python train.py --num_attention_heads=7 --intermediate_size=768 --rope_theta=1020.0 --rope_fraction=0.5 --bias="none" --tie_word_embeddings=true --init_std_qkv=0.0461 --init_std_o=0.0103 --max_grad_norm=1.0 --warmup_steps=530 --schedule="wsd" --batch_tokens=131072 --max_seq_len=512 --doc_mask=true
Each number is 128 + 24 x the weight over its row's rms, rounded and kept within 0 to 255. Layers, rows and columns count from 0. The size above them is the row's rms in percent of the matrix's.

# layer 4 MLP down (transposed), 768x224, rms 0.0711, rows 513-515, columns 0-223
size [104 101 104]
[[101 127 111 123 143 151 101 133 104 121 152 148 113 131 140 147  92 138 124 146 123 166 124 114 111 156 114 138 129 111 131 169 159 131 134 153  86 100 122 158 131 118 132 111 150 116 163  79 114 112 103 165 122  73 127 131  82 172  95 157 147 145 123 100 163 108 146 125 143 110 102  98 124 124 148 140  78 129 181 127 136 128 127 134 117 108 113  83 121 151 115 145 123 105 132 147 140 167 131 119 133 114 134 130 133 132 135 141 151  63 150 115 109 108 133 120 160 118  93 185 134 126 112 123 102 141 144  89 101 174 152 110  87 141 116 109 134 112 123 109  98 128 105  96 145 108 148 155 138 140 128  83  65 155 142  97 142 127 116 116  77 148 128 121 140 101 123 160 149 138 125 144 110 124 111 147 121 108 111  81 104 140  99 125 101 144 114  90 154 119  95 132 111 179 149 182 113 123 120  79 101 148 114 175  93 165 185 132 114 117 148 137 152 119 137 123 144 130 166 127  85 111 119  70]
 [124 114 138 108  99 163 131 124 143 115 132 111 120 166 130 129 111 107 159 114 112 190 141  80 111 148 172 190 141 120 118 102  86 173 123 100  69 140 124 174  99 101 114 159 121 151 119 111 113 116 111 129 103 135 161  98 166 158 138 187 107  89 160  95 109 115 106  98 136 155 130 147 119 135 105  94 107  93 119 138 136 159 145 149 143 137 134 130 150 153 118 113 132  84 164 161 128 133 154 167 141 107 125 138  71 126 157 115 162 149 141 144 110 101  88 128 135 119 133 154 105  72 164 151 128 145 116 134 129 136 161 116 115 120 142 144 151 135 127 161  99 110 130 187 114 159 131 139 140 113 130 150 127 103 163 144 132 129 126 129 105  98 122 103 126 131 117 115 125 134 118  83  76 112 115 119 183 126 127 127 129 103 128  92 112 160 145 158 137 104 161 116 123 129 153 167 172 141 124 117 112 138 131 140 166 129 100  99 122 186 119  94 115 134 144 118 105 132 167 121 102 144  92 150]
 [122 136 142 154 163 145 133 146 171 156 150 140  98 111 159 156 148 126 172 151  86  86 120 146 134 157  95 117  92 134 102 126 121 108 128 110 115 120 135 125 152 138 133 121 114 121 125 105 147 137 162 130 115 113 143 153 116 159 153 104 111 127 139 173 108 152 168  99  98 119 166 137  87 150 129 127  86 111 131 122 136  95 132 125  99 132 144  79 157 122 109  72 125 118 119  90 106 133 123 113 173 121  89 138 154 145 148 139 174 155 161 136 131 147 124  73 133 126  76 134 118 104 153 167 130 132 134 127 138 105  89 115  99 129  92 126 131 146 130 123  88 168 160  88 160  76 101 157 121 134 105 145 108 121 156  95 131 112  99 118 135 131  67 140 134 116 110 122 124  95 104 143 100 128 125 134 140 128 175 102  80 110  69 107 115 171  95 101 114 134 145 131 142 166 149 120 124  87 121  70 151 108 131 116 140 127 125  93  98 108 111 151 130 143 157 132 141 145 171  94 103 128 140 109]]
# layer 4 MLP gate, 768x224, rms 0.0811, rows 514-516, columns 0-223
size [102 104 100]
[[125  82 108 104 118 140  94 119 149 140 127 172 163 117 125 126 119 126 158 120 106 125 114 103  86  97  89 128  73 159 148 153 153 144  88  99 126 100 132 127 180 153 121 165 138 144 134 144  87  95 158 131 125 115 119 174 136 110 104 149 156 146 120 151 139 152 136 112 112 142 147 143 154 157 161 156  94 164 123 141 167 138 139 167 119 117 105  98 129 121 119 146 109 145 135 113 124 101 125 126 150 102 127 150 149 111  81 119 136  98 141 127 126 127 120 134 100 101 130 112  98 108 114 144 119 172  97 104 147 153 103 129  98 110 135 136 111  95 151 116  82 160 151  85 116 124 166 101  99 111 136 173 122 167 156 115 137 114 152  72 207 159 113 105  96 146 111 132 152 124 125  94  89 132 130  77 145  97 123 137 137 132 122  94  93 107 129 163 133 102 148 146 142 128 156 150 124 114 145  69 145 104 115 145 100 143 113 165 119 125 106 119 101 112 165 150 118 106  88 115 118 161 146 147]
 [139  96 127 117 136 112 122 138 121 165 154 116  97 136 101 150 139 108 156 163 130 124 138 150 124 105 119  94 146 116 125  96 112 126 150 102 112 156 167 118 167 133  95 117 104 128 155 150 104 133 127  82 130 129 127 143  95 115 123 136 109 146 154 114 120  86 144 155 134 133  51 146  97 146 119 127 189 116 150 126 100 159 132 137 151 142 124 151 151 157 123 129 142 110 112  73 100  99 132  85 146 134 111 127  94 126 158 153 124 100 145 126 143  82 180 163 109  49 107 116 138 119 129 152 112 116 116  73  90 129 135  95 138 110 124 161 141 162 153 147 129 110 107 125 115 134 111 116 111 113 143  85  99  73 136 127 136 117 150 108 168 162 162 158 104 147 147 105 166 124  98 122 143  90 159  95 107  99 117 153 113  99 115 120 106 140 156 150 120 136 146 120 152 120 139  88 113 118  97 172 120  98 143 134 138  92 170 136 159 160 147 128  82 134 171 128 111 119 128  99 158 147 109 124]
 [154 148 114 111  82 116 146 144 114  99 142  97 132 134 161 117 147 113 148 139 128 140 111 148 145 116  91 159 124  85 149 143 143 126 143 160 133 102 138 158 111 133 122 148 110 160 130 105 127 156 141 178 165  63 153 114  77 121 149 136 149 114 101  88 106 122 110 102 132 106 117 144  98 116 132 153 104 111 116 170 142 131 136 145 111 157 135 158 114 143 102 113 117 157 122 113 118 147 146 142  93 165 117 157 112 154 161 134 138 123 140  90 150 118 137 151 158 106 124 139 105 123  93 161 215 140 124 111 148 166 128 136 100 131  93 126 146  64 119 135  91 117 156 130 155 115 129 160  78 145 157 181 129 109 163 169 112  69  83 126 140 132 133 122 155 108 144 115 151 171 176 107 171 105 123 130 111 120 136 170 154 112 121 122 101 101 110 136  99 117 123 143 132 146 134  79 129  88 108 141 137 127 114 120 142 120 113 139 103 100 127 175 166 110 117 133 123 165 146 136 115 161 112 118]]
# layer 4 MLP up, 768x224, rms 0.0821, rows 514-515, columns 0-223
size [103 103]
[[158 142 134 140 115 129 124 133 122 158 133 166 104 135 124 154 113 121 103 126 191 136 113 123 158 138 112 122 136 136 101 195 150 129 146 138 107 145 177 140 139 181 136 160 188 149 133 117 130 118  96 137  87 117 136 173 144 143 143 109 113 125 132 148 128 132 113 125 114 114 129  86 143 131 164 159 101 143 108 120 102 139 128 121 134 144 158 134 163 176 125 113 117 177 105 136 203 134 115  78 133 153 138 113 117 130 134 142 133 116 125  85 130  99 102 160 156  82 116 111 139 135 116 115 113  75 144 144 117 107 150 124 130  76 112 129 123 108  99  86 120 111  78 100 183 124 110 164 109 128  83 116 109 110 162 130 117 113 119 147 104 151 156 137  93  69 131  94 118 128 120 116 120 148 150 109 106 152 162 105 110 107 124 146 147 127  89 151 116 149 113 167 142 124  95 135 108  97 162 112 140  91 163 135 132 136 150 117 123 153 156 112  95 143  85 159 151 115 142 127 140 153 143  82]
 [115 151 100 145 125 136 131 152 130 106 130 152  97  98 139  85 116 111 116 158 110 131 102  62 100  93 114 155 145  96 101 149  74 132 193 101 147 113 120 126 121 110 112 163 123 147 123 133 108  97 160 161 148 143  99  89 129 121 167 136  90 146 130  96 100 134 128 138 150 122 153 115 110 155 153  94 140 117 137 110 161 148 111 147 115  91 123 160 120 123 152 162 140 115  99  84  56 136 136 130 131 157 148  73  80 125 164 134 141  89 126 120 118 122 122 116 118 168 138 106 132 134 133 155 144 117 125 120 142 117 167 151 114 136 105 131  90 113 163 132 145 130  80 124 134 141 127 124 110 110 143 147  83  78 155  98 113 165 116 133  94 115 116  92 133 119 183 137 162 160 105  93 122 124 106  98 103  91 128 139 156 130 134 116 146 152 140 140 134 110 118 122 151 153 129 149 138 171 161 124 120 122 141  84  71 139  93 125 156 151 136 129 120 131  73 120 156 114 150 146 107 105 145 112]]